config.yaml
d_model: 160
norm_place: "pre"
norm_eps: 1e-06
qk_norm: false
tie_embeddings: false
parallel_block: false
extras: ["local attention windows", "gated attention", "value embeddings", "a smear gate", "skips across layers", "capped logits"]
init: "normal"
init_std_up: 0.026
lr: 0.00146
warmup_steps: 465
batch_tokens: [16384, 32768]
doc_mask: true
train_tokens: 254500000
steps: 10532
Each number is 200 + 30 x the weight over its row's rms, rounded and kept within 0 to 999. Layers, rows and columns count from 0. The size before them is the row's rms in percent of the matrix's.

# down: layer 3 MLP down (transposed), 640x160, rms 0.0753, rows 147-189, columns 80-159
# up: layer 3 MLP up, 640x160, rms 0.0648, rows 148-189, columns 80-159
down147,097,143,177,137,221,185,178,234,150,197,220,135,180,238,246,224,257,145,198,229,178,195,217,173,165,219,230,190,177,186,153,233,173,157,185,180,215,222,135,215,238,233,173,210,207,203,241,187,182,212,154,195,229,181,171,218,205,206,237,179,224,201,193,178,209,196,178,151,199,224,164,241,213,221,171,196,182,217,217,177,197
up148,110,199,206,210,198,204,174,188,215,239,175,173,198,228,211,161,180,233,177,217,196,243,183,198,125,228,168,205,220,178,226,180,191,167,247,187,115,273,188,209,176,197,210,174,202,151,183,180,197,242,216,194,146,209,195,195,198,190,228,177,177,217,175,197,213,220,183,230,166,228,209,161,194,154,208,210,221,136,198,171,218
down148,109,178,235,159,202,235,184,212,234,222,201,193,249,218,215,175,251,168,192,190,299,228,151,167,210,173,163,212,183,222,190,212,181,215,200,198,216,233,237,227,179,233,207,230,125,180,241,165,219,217,226,183,213,197,177,206,243,154,249,153,130,221,242,199,210,192,190,219,237,234,131,161,220,210,171,211,214,183,194,204,186
up149,095,224,219,139,167,169,196,181,176,229,181,180,195,195,196,195,168,211,201,235,186,155,191,155,224,175,279,201,188,182,223,163,198,249,187,276,191,198,152,211,228,125,176,201,216,229,195,214,170,183,181,233,174,208,195,166,199,173,141,222,171,227,164,181,187,211,188,258,203,226,218,192,232,150,234,226,232,158,185,176,225
down149,098,205,235,165,197,194,174,196,143,205,217,285,243,224,183,157,229,204,213,129,208,184,205,170,179,210,193,171,138,195,191,234,200,197,202,213,210,190,243,218,163,190,206,187,231,245,247,200,195,219,214,157,208,189,216,255,261,201,167,187,169,160,242,208,219,186,233,155,179,168,179,198,218,250,177,180,191,195,189,181,211
up150,101,203,178,192,204,143,200,226,211,139,181,209,176,189,136,186,196,221,287,166,205,202,187,219,201,233,239,199,210,211,226,198,192,177,198,178,229,186,143,153,223,148,199,186,236,168,257,212,203,193,222,185,188,170,266,197,235,197,214,234,183,206,206,176,192,202,173,229,169,155,213,182,181,210,187,167,214,231,190,113,213
down150,097,186,224,278,222,190,196,211,231,244,216,139,167,228,184,215,204,195,179,263,207,204,225,200,190,189,184,233,201,215,196,246,172,199,205,233,198,227,212,243,207,185,218,224,193,199,197,213,186,114,201,201,200,237,165,195,209,185,157,256,234,127,201,208,236,164,267,196,211,187,208,233,206,270,178,255,179,159,187,200,192
up151,098,177,175,204,204,255,242,170,228,156,186,222,134,163,151,230,175,174,227,194,221,168,172,226,184,216,212,214,181,206,191,173,193,222,219,192,221,234,179,157,198,158,223,176,188,155,198,237,209,211,176,201,154,212,204,211,179,247,223,209,193,207,202,231,204,230,234,191,238,209,168,230,213,237,197,182,194,210,162,188,183
down151,097,231,211,222,229,160,206,203,135,228,166,132,215,213,248,253,231,204,167,165,198,193,170,206,230,193,154,192,220,189,182,161,171,176,211,235,210,238,142,167,251,218,250,130,198,147,216,181,185,182,177,180,249,157,164,180,208,189,194,245,197,184,205,226,189,167,216,214,234,173,189,192,209,184,210,262,206,165,158,167,192
up152,093,206,195,241,185,206,207,201,232,168,218,218,172,170,223,164,171,241,141,219,212,214,216,214,224,215,242,204,212,209,280,147,218,227,176,233,210,183,191,246,159,239,161,160,198,223,175,216,208,263,202,182,219,181,250,153,220,253,243,133,197,193,148,177,186,189,174,203,213,183,185,224,215,159,191,152,206,230,206,213,229
down152,096,229,179,231,183,150,193,188,225,218,154,229,180,198,157,217,188,157,197,221,206,203,182,218,212,244,204,224,159,255,250,174,180,242,197,252,234,178,226,207,159,208,216,178,179,159,210,200,225,166,251,195,207,190,214,208,208,200,250,114,214,215,213,210,199,211,245,112,200,238,176,225,189,211,209,220,172,246,149,179,187
up153,103,192,137,211,171,181,210,198,205,190,205,169,176,226,161,217,174,201,161,180,216,248,171,232,246,273,179,203,213,159,176,217,239,216,194,157,216,211,201,194,187,192,230,168,191,205,157,189,180,168,311,203,194,213,215,222,111,233,178,188,153,205,236,170,219,243,193,198,175,183,219,171,191,198,225,191,172,196,161,196,236
down153,099,161,210,157,256,237,186,213,217,148,230,205,231,236,248,183,219,190,212,216,217,182,198,230,184,164,175,183,238,208,244,202,150,194,236,181,263,226,221,211,193,187,216,201,194,219,210,197,183,163,150,185,224,192,183,234,229,196,183,224,142,269,209,217,222,239,170,225,251,245,210,226,220,224,216,251,132,123,233,199,206
up154,099,184,217,225,247,147,190,179,272,171,159,187,175,186,155,219,135,153,225,199,176,222,244,207,184,177,184,222,164,211,198,175,183,256,257,216,183,195,196,209,234,188,191,232,218,220,181,188,233,202,205,168,183,183,247,294,181,187,199,213,136,247,204,236,175,176,189,181,201,213,191,142,226,183,210,163,199,171,212,183,219
down154,099,183,217,151,205,175,188,217,188,222,191,204,204,254,230,187,199,190,227,170,245,206,172,206,181,212,183,243,203,191,253,244,271,239,177,135,153,221,147,192,206,214,225,172,261,197,170,207,231,224,182,165,217,220,178,217,226,239,188,203,188,217,262,212,211,189,162,177,187,213,236,221,180,206,207,227,200,210,179,182,182
up155,093,181,175,192,210,261,239,211,220,203,229,200,163,176,135,239,250,199,226,229,238,178,214,195,147,293,157,232,243,211,179,142,225,166,218,205,234,216,201,195,209,205,161,194,150,223,189,191,217,213,206,209,224,224,223,208,168,211,209,154,207,227,173,204,214,211,143,179,162,204,227,232,209,204,202,214,184,227,148,200,194
down155,093,205,174,172,242,249,191,209,186,195,211,252,191,203,208,236,187,186,230,197,185,176,213,205,220,183,184,217,196,198,220,200,207,246,206,197,207,229,237,184,190,208,180,175,211,187,183,174,214,161,160,202,217,171,175,216,213,216,175,194,217,213,247,181,196,191,225,207,169,200,201,209,195,212,138,134,171,246,140,210,230
up156,086,190,215,135,159,203,210,183,220,222,196,169,177,217,191,148,195,144,201,206,177,184,161,220,175,202,227,239,206,193,210,162,226,135,206,167,228,191,203,182,154,163,226,207,168,227,173,262,170,192,223,159,161,250,249,144,205,246,164,172,223,190,224,219,185,248,172,200,222,238,220,243,215,156,186,160,164,203,203,219,182
down156,087,236,220,197,182,178,179,210,191,214,198,168,260,218,211,201,212,158,225,174,172,228,179,196,167,206,270,220,191,202,248,201,219,220,231,222,201,187,177,163,184,203,242,184,248,193,223,183,230,154,235,209,174,222,164,170,217,224,151,190,211,105,206,196,224,210,206,177,186,206,190,173,165,254,186,227,182,205,178,220,166
up157,101,199,212,220,187,208,160,210,226,215,231,206,218,186,200,222,159,185,242,210,174,205,208,180,182,215,220,186,269,199,173,197,167,169,175,258,209,234,185,220,223,157,216,239,155,160,133,208,142,220,211,197,228,237,205,198,204,160,261,202,159,178,203,202,217,200,172,212,168,205,202,176,201,210,213,212,205,206,198,210,236
down157,102,166,208,204,214,188,182,236,183,220,212,186,220,185,226,149,228,217,159,211,218,175,203,159,196,174,194,237,208,216,176,203,221,198,156,191,227,218,190,250,184,260,177,191,189,218,185,158,187,175,162,216,223,138,168,260,210,184,254,163,187,268,269,232,245,239,216,185,207,232,170,154,181,209,151,205,216,154,243,190,197
up158,101,217,186,206,187,152,199,196,214,197,229,193,227,177,219,206,179,272,212,157,191,223,180,225,127,238,186,215,219,191,217,183,244,242,241,226,189,248,173,185,167,142,258,201,175,177,234,199,174,246,230,174,179,239,214,249,212,198,187,195,188,197,235,177,199,256,161,204,250,170,179,117,206,238,207,198,194,226,181,146,179
down158,098,175,198,166,279,190,173,170,189,208,205,214,171,233,213,250,205,212,192,224,223,231,208,216,180,245,245,238,154,208,178,202,122,166,176,198,220,204,192,203,180,155,211,189,215,171,165,217,233,209,180,180,199,193,181,132,222,180,187,252,218,190,196,218,199,175,290,236,234,216,212,220,160,223,145,202,210,200,242,226,223
up159,107,177,211,172,218,198,184,206,226,156,225,154,183,183,178,189,182,184,210,92,187,189,181,211,134,150,230,185,156,188,209,220,219,206,255,206,179,187,200,268,195,199,187,194,198,182,183,176,171,215,186,176,153,282,165,219,161,169,170,243,154,219,179,150,214,247,157,210,195,191,230,202,192,186,205,215,178,186,225,188,279
down159,106,223,141,253,221,216,195,209,189,168,218,185,245,237,188,256,233,206,208,227,181,227,204,224,198,134,180,140,189,183,268,230,191,225,214,228,208,168,203,145,188,221,180,193,179,223,176,136,166,188,207,238,184,180,191,164,241,177,175,207,176,206,188,178,200,169,232,221,170,192,230,230,202,149,217,194,225,187,199,192,196
up160,099,183,184,128,190,195,142,151,208,197,213,195,251,160,224,190,217,209,206,174,234,195,177,181,197,233,208,174,179,161,192,184,197,162,268,202,177,243,194,224,223,171,265,124,165,208,203,201,150,199,168,212,193,183,176,189,224,221,204,156,143,219,225,208,211,236,184,141,183,242,242,232,207,237,243,225,196,180,166,180,246
down160,103,176,213,163,197,108,177,186,128,250,198,224,141,179,199,220,171,147,184,231,221,202,181,202,211,196,227,159,218,200,152,181,202,132,211,225,191,169,275,203,184,254,229,187,139,196,186,173,218,178,193,179,214,222,180,212,189,187,186,179,198,179,192,159,184,153,197,186,212,235,186,193,169,233,211,213,209,185,183,206,201
up161,091,225,209,192,186,270,187,245,206,216,233,202,219,189,233,219,181,262,227,194,182,186,181,220,212,242,209,269,237,188,202,197,186,244,251,210,219,185,152,218,182,189,202,190,246,204,185,185,224,205,173,211,227,175,191,203,227,230,254,207,201,181,186,193,158,206,210,206,216,200,188,239,213,116,217,165,181,209,192,194,203
down161,091,172,205,197,188,163,188,216,130,168,217,234,205,179,179,181,135,166,169,179,205,224,172,208,180,203,127,185,197,207,247,253,226,220,204,212,212,250,253,234,218,231,187,195,188,228,219,210,155,164,195,155,169,256,209,196,228,140,217,271,216,109,203,196,164,190,196,203,177,190,217,163,187,230,225,197,204,244,207,129,192
up162,104,253,188,227,158,151,164,184,193,185,195,151,233,190,191,199,188,181,218,199,260,276,148,237,167,205,259,180,219,196,230,188,209,216,232,231,181,192,127,196,214,223,240,205,219,134,222,182,201,193,185,168,227,243,221,203,188,150,173,249,170,207,170,204,239,183,225,195,167,155,217,253,201,217,235,209,249,211,182,185,249
down162,103,195,204,229,187,150,199,213,212,184,147,186,151,199,175,178,156,236,201,182,182,174,182,198,268,155,209,213,155,194,197,214,190,198,187,165,208,230,227,191,187,140,185,192,270,213,198,211,228,190,169,222,179,194,199,202,162,251,201,208,201,133,239,219,231,167,192,202,176,187,247,156,232,233,166,221,159,183,138,170,234
up163,109,265,210,187,167,207,194,223,197,199,180,206,171,245,173,206,201,237,214,183,199,176,188,198,171,259,216,162,176,147,189,221,206,176,181,173,174,175,221,138,226,222,255,174,267,208,184,167,216,186,179,122,205,185,230,219,195,239,219,229,221,209,182,214,195,149,167,222,203,241,196,228,176,192,172,203,206,209,183,173,209
down163,119,219,178,178,241,165,211,213,176,173,180,231,210,212,238,222,185,233,172,178,229,170,193,170,231,235,157,167,211,217,191,219,225,241,209,312,243,208,198,239,151,196,153,224,200,222,256,207,189,213,209,200,194,176,223,206,218,174,191,235,201,193,229,183,154,210,237,172,186,243,251,269,238,218,194,224,181,213,195,193,251
up164,090,259,147,211,204,187,195,224,223,188,231,228,179,204,227,176,245,214,195,197,183,199,222,132,211,254,240,232,228,193,183,206,214,202,208,201,197,192,184,216,175,222,227,236,199,236,201,156,217,195,138,236,215,286,256,187,156,253,250,187,226,207,267,183,189,186,243,251,210,226,179,186,233,161,224,201,161,237,183,191,171
down164,094,195,141,206,216,191,190,172,175,242,181,237,206,183,200,212,203,194,241,105,200,191,192,225,160,204,223,210,174,208,236,195,209,189,227,200,157,188,279,179,219,197,193,198,245,188,178,197,236,170,214,167,204,211,230,229,213,173,225,181,163,99,187,171,204,182,201,178,210,157,204,213,207,244,181,208,208,245,220,186,180
up165,096,233,218,168,167,194,213,199,191,235,258,171,157,199,194,272,200,186,243,192,142,254,191,200,219,217,247,257,225,176,239,228,219,223,177,192,206,215,187,245,196,239,214,154,171,161,203,210,204,194,200,183,204,257,183,300,193,264,147,160,218,210,177,198,184,201,180,225,227,231,183,144,247,215,258,188,168,203,183,201,169
down165,099,194,237,197,219,203,158,156,192,171,214,205,174,204,244,212,203,238,242,167,161,224,156,226,186,220,188,182,248,206,154,154,229,206,151,190,225,202,240,193,197,234,192,262,111,165,192,171,235,233,182,205,205,233,211,183,191,240,217,219,214,160,203,179,195,190,200,180,188,193,221,238,217,299,208,250,214,222,216,240,173
up166,096,187,122,203,197,154,180,137,203,196,219,240,232,211,201,205,243,171,218,187,206,215,197,207,213,239,224,189,234,207,202,162,185,153,189,239,191,192,195,143,198,156,225,218,250,249,191,226,224,178,230,172,201,233,215,192,209,202,170,195,179,226,160,213,150,213,208,132,211,248,211,186,222,197,215,162,207,188,194,162,221
down166,097,247,165,215,222,130,203,160,192,211,161,168,211,216,192,167,243,222,253,178,196,203,244,195,277,203,231,233,257,220,216,230,172,166,216,212,226,170,157,168,129,211,219,213,221,195,185,244,187,210,160,204,187,197,191,220,222,230,249,238,186,155,169,182,190,185,207,156,197,213,242,204,158,252,162,152,241,229,190,155,182
up167,115,200,216,180,148,278,184,248,209,237,225,158,156,174,174,215,175,246,233,184,243,198,237,205,237,178,247,238,228,171,203,278,190,182,226,183,164,148,193,152,174,183,202,195,243,230,202,206,171,192,234,179,181,206,213,198,182,188,192,203,101,239,192,233,191,240,246,205,156,204,290,207,210,201,165,188,252,189,210,192,284
down167,116,230,163,146,252,217,170,144,219,211,200,143,163,188,209,188,187,211,218,155,255,218,250,229,197,193,222,220,255,209,130,200,213,155,212,182,208,140,214,212,190,203,188,251,171,209,254,148,193,150,159,167,238,200,213,199,169,175,214,257,164,206,183,154,224,147,189,234,258,209,187,213,238,205,194,208,164,204,246,161,179
up168,087,182,234,223,146,218,218,191,243,230,205,200,197,199,188,160,201,186,183,215,208,200,198,198,223,157,211,183,222,195,221,180,245,246,165,200,216,184,179,197,180,151,180,180,179,173,157,252,193,222,214,205,180,177,198,175,150,225,244,205,244,235,207,259,145,194,186,170,270,172,225,163,215,218,195,189,209,191,208,231,232
down168,091,214,202,196,223,182,190,225,194,204,209,233,197,199,201,208,180,194,180,169,204,229,206,224,167,231,224,155,181,196,206,207,203,179,155,197,185,219,194,210,226,229,210,182,246,195,175,174,209,211,245,182,197,226,184,200,291,187,248,135,177,198,199,199,221,199,260,159,177,262,143,224,196,171,210,174,189,171,210,196,226
up169,104,239,190,171,165,236,162,215,184,149,180,211,208,227,208,211,201,197,229,218,135,239,177,159,174,215,245,151,159,165,227,210,243,201,230,275,134,192,181,230,212,169,246,198,165,165,211,175,195,188,212,208,237,159,212,187,233,216,188,202,183,190,176,177,189,204,252,225,129,203,188,194,186,187,210,195,186,131,177,208,251
down169,102,240,172,175,246,197,179,191,222,238,181,185,213,190,177,206,192,163,215,255,208,181,200,240,202,210,188,247,191,236,187,183,179,220,164,206,139,192,218,213,162,248,156,205,175,205,184,183,225,253,193,239,209,138,226,167,179,197,186,210,235,187,190,184,214,197,205,163,222,178,207,169,154,171,187,192,180,204,194,163,195
up170,108,200,177,173,199,195,178,181,194,215,196,179,205,242,222,167,189,251,257,226,210,168,180,254,234,232,261,209,190,196,249,219,236,196,197,174,180,193,174,184,208,155,251,254,225,253,200,206,233,237,203,197,200,172,204,200,162,213,206,178,254,193,210,181,164,171,182,235,185,183,209,177,158,206,222,183,223,259,215,139,204
down170,112,193,190,220,222,197,227,176,212,193,181,184,254,238,208,157,208,175,147,158,176,172,218,238,154,220,187,257,192,198,139,199,278,200,200,207,170,223,221,243,209,242,121,262,209,222,233,234,137,182,192,206,189,162,201,225,187,199,159,174,171,241,203,148,133,191,235,206,189,222,206,132,198,226,179,165,198,235,191,235,195
up171,098,205,175,188,198,222,177,155,234,201,170,185,202,190,148,183,122,247,211,236,236,224,207,224,177,237,271,170,244,192,178,168,174,162,234,226,164,189,219,214,180,174,191,217,211,193,158,201,193,186,219,236,147,231,243,143,183,208,187,169,286,198,163,141,205,216,189,243,211,216,223,199,209,180,224,149,220,148,210,197,255
down171,098,181,174,230,183,242,160,211,207,169,193,199,191,169,206,161,213,169,155,231,223,197,175,167,206,191,182,178,186,233,167,148,175,184,177,141,229,259,221,186,213,237,233,201,180,206,211,184,211,198,186,203,215,198,163,224,255,161,244,238,250,221,251,233,235,193,227,217,204,207,200,267,195,146,222,177,157,207,254,272,231
up172,101,214,97,180,120,175,202,176,216,217,170,171,194,152,171,186,162,173,220,182,226,200,174,190,209,302,238,213,213,195,235,248,245,144,181,213,226,205,177,146,188,238,231,205,248,185,204,172,170,181,217,223,138,216,246,182,197,189,194,181,200,235,223,185,230,187,199,195,198,213,241,215,232,170,214,219,195,208,205,216,197
down172,101,198,236,144,174,185,172,220,251,191,204,165,221,199,221,179,219,208,218,217,200,191,249,262,213,228,201,197,190,179,238,197,248,207,219,221,225,205,229,235,112,212,207,182,127,221,201,205,185,184,161,214,230,186,203,201,216,233,209,172,149,252,171,163,195,231,188,202,159,177,228,230,196,186,207,248,187,166,170,181,217
up173,101,204,177,184,166,190,239,203,198,193,244,206,202,204,178,237,141,228,155,176,248,168,197,195,208,217,251,185,177,180,181,177,204,120,238,240,162,189,173,126,196,161,231,204,207,203,190,232,181,181,195,184,147,216,263,206,143,246,209,189,161,201,205,245,256,226,172,195,155,129,209,188,189,186,216,221,249,203,234,234,241
down173,099,204,202,269,206,195,162,191,198,217,239,203,176,191,157,203,191,221,192,224,151,226,215,189,202,200,195,131,160,192,192,257,199,187,176,193,198,205,164,256,185,193,226,216,223,233,171,187,188,196,244,219,199,232,139,224,168,165,191,138,188,198,217,186,221,130,229,219,235,198,207,175,166,274,194,214,236,208,190,212,168
up174,104,205,170,200,214,245,191,177,205,202,203,219,277,270,209,180,221,234,219,142,236,159,194,235,208,232,213,210,179,212,242,169,192,185,231,283,184,208,130,184,210,202,182,212,200,90,222,190,237,220,242,210,202,156,179,205,200,190,261,185,226,204,190,250,190,193,243,204,202,146,235,212,219,174,239,165,143,179,193,202,231
down174,106,164,196,209,212,204,191,234,211,211,192,246,118,155,215,202,176,193,195,186,195,241,228,193,269,214,173,249,227,187,210,216,195,149,231,165,212,235,162,175,198,220,211,199,201,224,204,206,226,186,166,187,155,182,217,195,212,258,210,233,170,191,237,198,240,213,172,194,171,206,167,135,197,190,159,261,191,230,224,162,164
up175,093,186,215,199,183,238,177,196,220,194,235,188,220,246,252,161,174,210,221,192,178,193,196,188,226,183,181,225,225,215,245,217,272,227,243,270,187,166,176,181,210,182,209,213,199,154,173,211,167,157,146,165,217,168,229,157,227,176,175,223,196,207,165,153,160,229,204,221,273,146,224,196,203,219,188,219,188,210,175,181,173
down175,093,183,194,107,240,157,181,191,210,190,169,210,171,204,208,210,182,180,206,170,168,212,194,189,199,190,228,178,188,184,217,172,153,210,172,201,206,196,205,174,200,225,227,234,198,138,216,216,203,164,216,179,192,161,264,200,230,179,196,209,205,86,203,208,248,179,192,230,187,227,166,231,219,287,199,221,191,230,224,163,174
up176,092,211,185,150,205,221,207,200,234,171,217,206,167,184,204,203,247,275,199,182,156,224,173,138,257,186,203,231,237,175,207,214,279,108,235,197,209,151,185,192,188,248,228,188,160,205,199,223,232,192,223,186,180,167,240,213,176,186,219,188,180,197,212,222,157,156,199,182,244,217,220,181,200,232,234,166,252,189,217,120,187
down176,098,210,212,231,205,212,200,242,162,226,224,232,246,223,161,198,221,193,199,164,173,172,217,204,211,188,260,232,159,221,210,197,227,189,199,193,220,203,232,171,163,229,210,181,221,198,242,212,239,205,134,223,169,211,184,225,222,241,212,185,191,134,225,208,166,192,223,157,207,198,185,181,196,190,202,160,223,211,224,203,202
up177,096,204,195,191,233,201,194,196,236,226,222,229,194,199,192,229,197,174,217,172,210,201,192,182,212,224,231,208,215,206,208,189,235,254,266,253,156,214,220,167,254,208,201,193,187,179,169,271,239,188,194,199,251,186,201,168,247,188,226,191,196,185,181,202,208,233,223,219,214,179,281,251,278,191,177,205,202,204,172,224,193
down177,101,223,216,208,190,215,180,144,211,244,195,207,143,162,260,189,156,208,227,192,186,204,186,186,204,195,189,258,126,170,218,193,208,235,226,193,206,200,187,193,197,201,208,219,173,190,207,240,201,164,223,162,216,175,239,199,211,234,198,200,196,146,184,187,213,221,211,190,219,206,206,214,234,283,171,181,220,245,196,198,224
up178,101,194,237,198,231,242,174,236,194,147,173,154,146,183,224,172,203,218,197,166,151,191,197,223,174,175,215,163,156,186,221,193,217,216,210,184,205,184,204,268,188,200,185,239,200,209,204,209,206,211,215,154,257,239,226,196,186,186,241,196,199,214,244,209,183,198,124,121,171,149,224,201,164,153,186,141,153,214,210,153,225
down178,104,190,241,166,204,225,197,250,223,190,145,220,218,222,282,204,173,197,194,218,206,200,192,158,212,205,278,168,199,164,206,159,188,180,205,172,188,178,222,168,189,247,182,214,177,240,164,197,192,138,180,176,195,232,206,163,161,211,222,254,221,229,221,180,249,189,187,193,237,214,167,189,217,197,222,186,181,159,233,220,210
up179,099,207,165,183,230,148,205,191,236,168,167,222,176,256,194,205,231,171,249,216,212,223,234,217,162,223,216,263,198,220,213,221,235,185,180,211,217,275,209,164,201,208,166,189,160,245,208,147,210,197,227,207,150,206,219,220,240,219,227,164,193,206,170,203,199,227,182,193,195,224,239,173,191,194,265,195,159,169,141,124,194
down179,102,166,230,189,179,176,168,169,213,229,177,208,209,195,187,199,227,197,198,165,204,248,185,253,162,224,219,243,174,180,148,195,241,192,184,130,186,150,160,206,210,205,231,206,176,184,200,200,185,211,151,217,251,216,194,218,226,181,190,186,231,233,136,194,154,229,195,209,235,213,199,269,210,145,188,165,219,180,198,217,207
up180,098,191,198,159,229,181,237,210,196,204,243,176,201,228,161,204,182,205,258,202,246,199,163,198,226,196,182,178,209,165,186,180,202,240,274,236,183,223,193,213,259,207,189,181,173,237,219,160,161,138,140,219,240,195,205,231,210,209,189,245,252,187,206,223,158,195,224,192,218,206,176,238,190,197,254,241,221,126,230,219,184
down180,097,199,223,209,226,192,209,185,213,239,168,232,183,216,175,210,214,172,189,219,154,214,226,219,162,157,200,149,217,186,165,178,231,252,229,185,217,223,217,158,198,287,219,181,201,238,186,155,159,166,191,234,224,217,201,219,204,208,175,220,216,158,170,181,197,168,201,169,233,202,239,200,245,179,210,147,238,206,161,202,217
up181,100,215,157,216,172,202,141,233,158,193,237,194,262,259,149,161,182,193,177,268,170,207,189,220,144,241,238,175,151,221,194,191,207,183,203,214,196,179,175,211,193,249,237,214,198,218,155,237,222,191,169,181,186,228,190,239,207,211,225,249,181,223,155,183,158,197,193,213,241,187,203,191,163,183,200,230,244,247,212,211,180
down181,099,230,176,220,234,216,195,203,168,166,176,154,244,173,228,206,236,230,220,171,237,251,220,232,165,185,153,153,187,212,184,196,201,175,196,223,145,168,169,200,179,244,234,250,210,169,202,240,200,211,174,206,220,184,284,246,196,229,138,165,194,188,191,159,177,231,229,212,204,169,232,180,193,199,218,183,152,220,224,141,203
up182,102,218,203,189,202,252,157,192,212,214,239,204,162,225,178,218,168,215,252,169,214,183,223,179,205,223,221,234,208,170,248,223,156,141,191,208,193,235,172,199,226,144,197,227,194,211,157,234,248,222,214,207,179,247,238,223,166,212,233,196,120,204,203,212,243,161,221,219,172,223,253,233,205,171,230,131,166,212,176,161,195
down182,098,181,220,168,233,214,143,150,187,208,224,187,224,206,178,159,205,168,172,254,252,224,158,216,155,161,204,209,147,192,212,193,206,204,174,208,216,192,174,179,206,219,205,212,180,251,234,254,183,215,122,170,195,159,176,223,159,185,132,226,151,176,207,137,190,227,160,203,225,198,203,196,205,223,167,171,186,198,231,196,154
up183,100,223,206,217,194,260,150,200,211,174,252,204,248,211,202,181,193,262,153,258,200,155,132,215,173,184,154,228,223,170,208,214,250,157,239,245,183,230,154,180,225,180,187,186,225,207,220,187,213,185,132,235,168,187,259,223,194,209,189,203,195,213,200,193,222,173,225,188,145,197,233,201,218,206,192,241,161,164,201,207,254
down183,099,192,235,167,183,132,204,152,188,226,151,186,238,197,175,204,232,181,202,186,235,219,254,187,188,227,183,207,182,163,195,227,180,204,208,177,228,157,182,178,211,167,190,142,216,180,158,143,230,216,169,174,225,188,174,197,156,242,209,235,194,204,222,221,234,219,199,196,192,172,154,212,237,243,133,196,165,211,199,213,193
up184,099,304,168,168,194,193,184,162,224,164,205,165,230,203,202,191,194,190,242,168,171,211,169,179,232,238,234,183,205,184,155,182,209,224,257,194,145,203,180,228,227,203,218,210,182,159,266,211,191,201,217,190,170,243,194,154,212,195,189,175,156,182,189,186,184,223,162,187,200,263,236,199,210,198,209,219,154,166,231,204,242
down184,102,189,230,160,214,159,169,232,179,238,177,229,178,198,230,151,169,205,236,164,209,185,199,180,170,201,236,270,122,227,176,208,207,225,149,140,184,193,219,138,221,213,216,182,182,188,173,153,222,208,226,163,198,172,229,218,206,184,228,219,220,164,190,190,183,187,232,173,203,145,167,261,203,177,220,170,182,144,246,169,102
up185,093,204,256,203,187,194,131,259,218,217,207,259,218,203,228,205,201,189,172,194,237,158,178,206,234,163,163,196,182,210,219,247,221,206,240,228,195,251,212,205,262,177,191,188,216,201,171,267,162,239,146,228,195,249,205,173,214,193,192,169,199,223,218,183,124,232,227,225,193,256,232,222,196,197,183,195,171,233,196,220,252
down185,094,183,205,156,210,217,229,159,247,216,173,181,208,199,254,166,227,192,215,204,203,251,175,222,172,225,191,178,187,188,169,183,188,172,231,176,262,214,193,213,224,221,182,207,182,214,209,145,181,200,173,157,255,195,196,151,200,218,150,227,176,159,229,177,200,178,164,194,210,215,223,194,242,237,161,221,238,178,234,185,242
up186,098,243,195,194,206,248,123,213,227,237,183,182,213,221,189,201,213,194,188,165,177,226,164,164,220,180,229,220,175,175,242,182,141,216,226,210,168,268,183,157,252,248,203,189,199,183,258,239,196,154,146,227,236,217,209,195,188,197,207,199,192,241,166,205,193,160,248,198,170,203,249,223,222,114,226,226,201,138,205,211,241
down186,096,158,190,232,199,162,227,187,142,206,199,228,206,248,198,166,220,244,200,194,209,148,153,152,184,194,213,238,166,219,170,253,163,201,187,196,159,160,244,147,180,190,190,212,211,225,179,155,227,203,275,162,139,223,168,184,225,208,184,228,208,176,304,228,197,199,177,225,210,213,213,201,168,247,198,187,181,226,208,190,205
up187,101,230,205,196,248,200,202,232,193,222,238,217,221,186,218,177,216,176,199,239,161,187,207,188,229,228,219,257,187,188,230,177,195,191,186,208,215,194,91,181,230,230,205,160,219,227,162,173,171,216,148,204,209,244,237,179,249,163,202,200,181,185,153,194,182,230,187,202,179,152,239,204,227,125,247,177,228,164,167,232,179
down187,097,155,210,223,236,231,211,201,147,158,212,185,174,195,164,264,201,238,161,240,188,202,147,190,190,211,185,206,177,189,196,207,147,213,149,214,166,191,182,171,236,232,178,198,201,270,210,264,213,191,184,134,244,148,162,223,211,204,228,202,188,122,238,228,237,206,171,170,187,213,201,192,202,159,152,202,200,237,198,189,224
up188,091,239,202,249,182,191,145,240,201,150,214,166,179,189,236,196,207,215,210,206,226,253,179,219,193,191,238,229,213,219,200,237,171,229,215,182,147,148,213,204,261,192,222,198,282,249,229,158,192,199,180,233,161,205,256,173,158,223,168,180,215,222,211,164,234,180,210,220,175,133,200,191,144,217,188,215,235,191,244,176,157
down188,092,207,206,220,206,207,197,179,211,219,177,216,261,229,156,170,181,195,197,171,168,188,186,198,176,225,157,181,203,235,197,201,167,230,216,178,224,215,184,203,136,182,159,220,208,225,206,217,224,185,221,176,137,146,201,222,259,201,221,201,199,176,243,226,193,180,230,228,176,201,258,235,193,199,153,110,169,237,184,228,184
up189,101,230,244,166,195,175,227,160,172,220,239,148,218,243,234,223,166,183,191,131,191,253,191,137,119,186,254,230,190,210,87,186,203,190,262,263,202,186,168,172,202,139,223,207,232,192,177,197,162,158,183,195,174,133,193,195,241,184,217,227,202,227,218,199,167,217,213,211,157,216,187,178,195,198,220,194,189,188,218,148,187
down189,100,237,180,148,205,219,225,185,205,158,239,173,177,226,205,226,151,172,175,224,137,224,240,196,159,242,224,207,181,203,160,214,210,203,192,260,247,228,152,186,153,220,202,217,190,224,214,186,167,180,162,156,230,171,206,183,200,182,195,213,200,222,237,203,205,231,217,147,190,233,158,201,146,274,208,194,172,202,190,188,159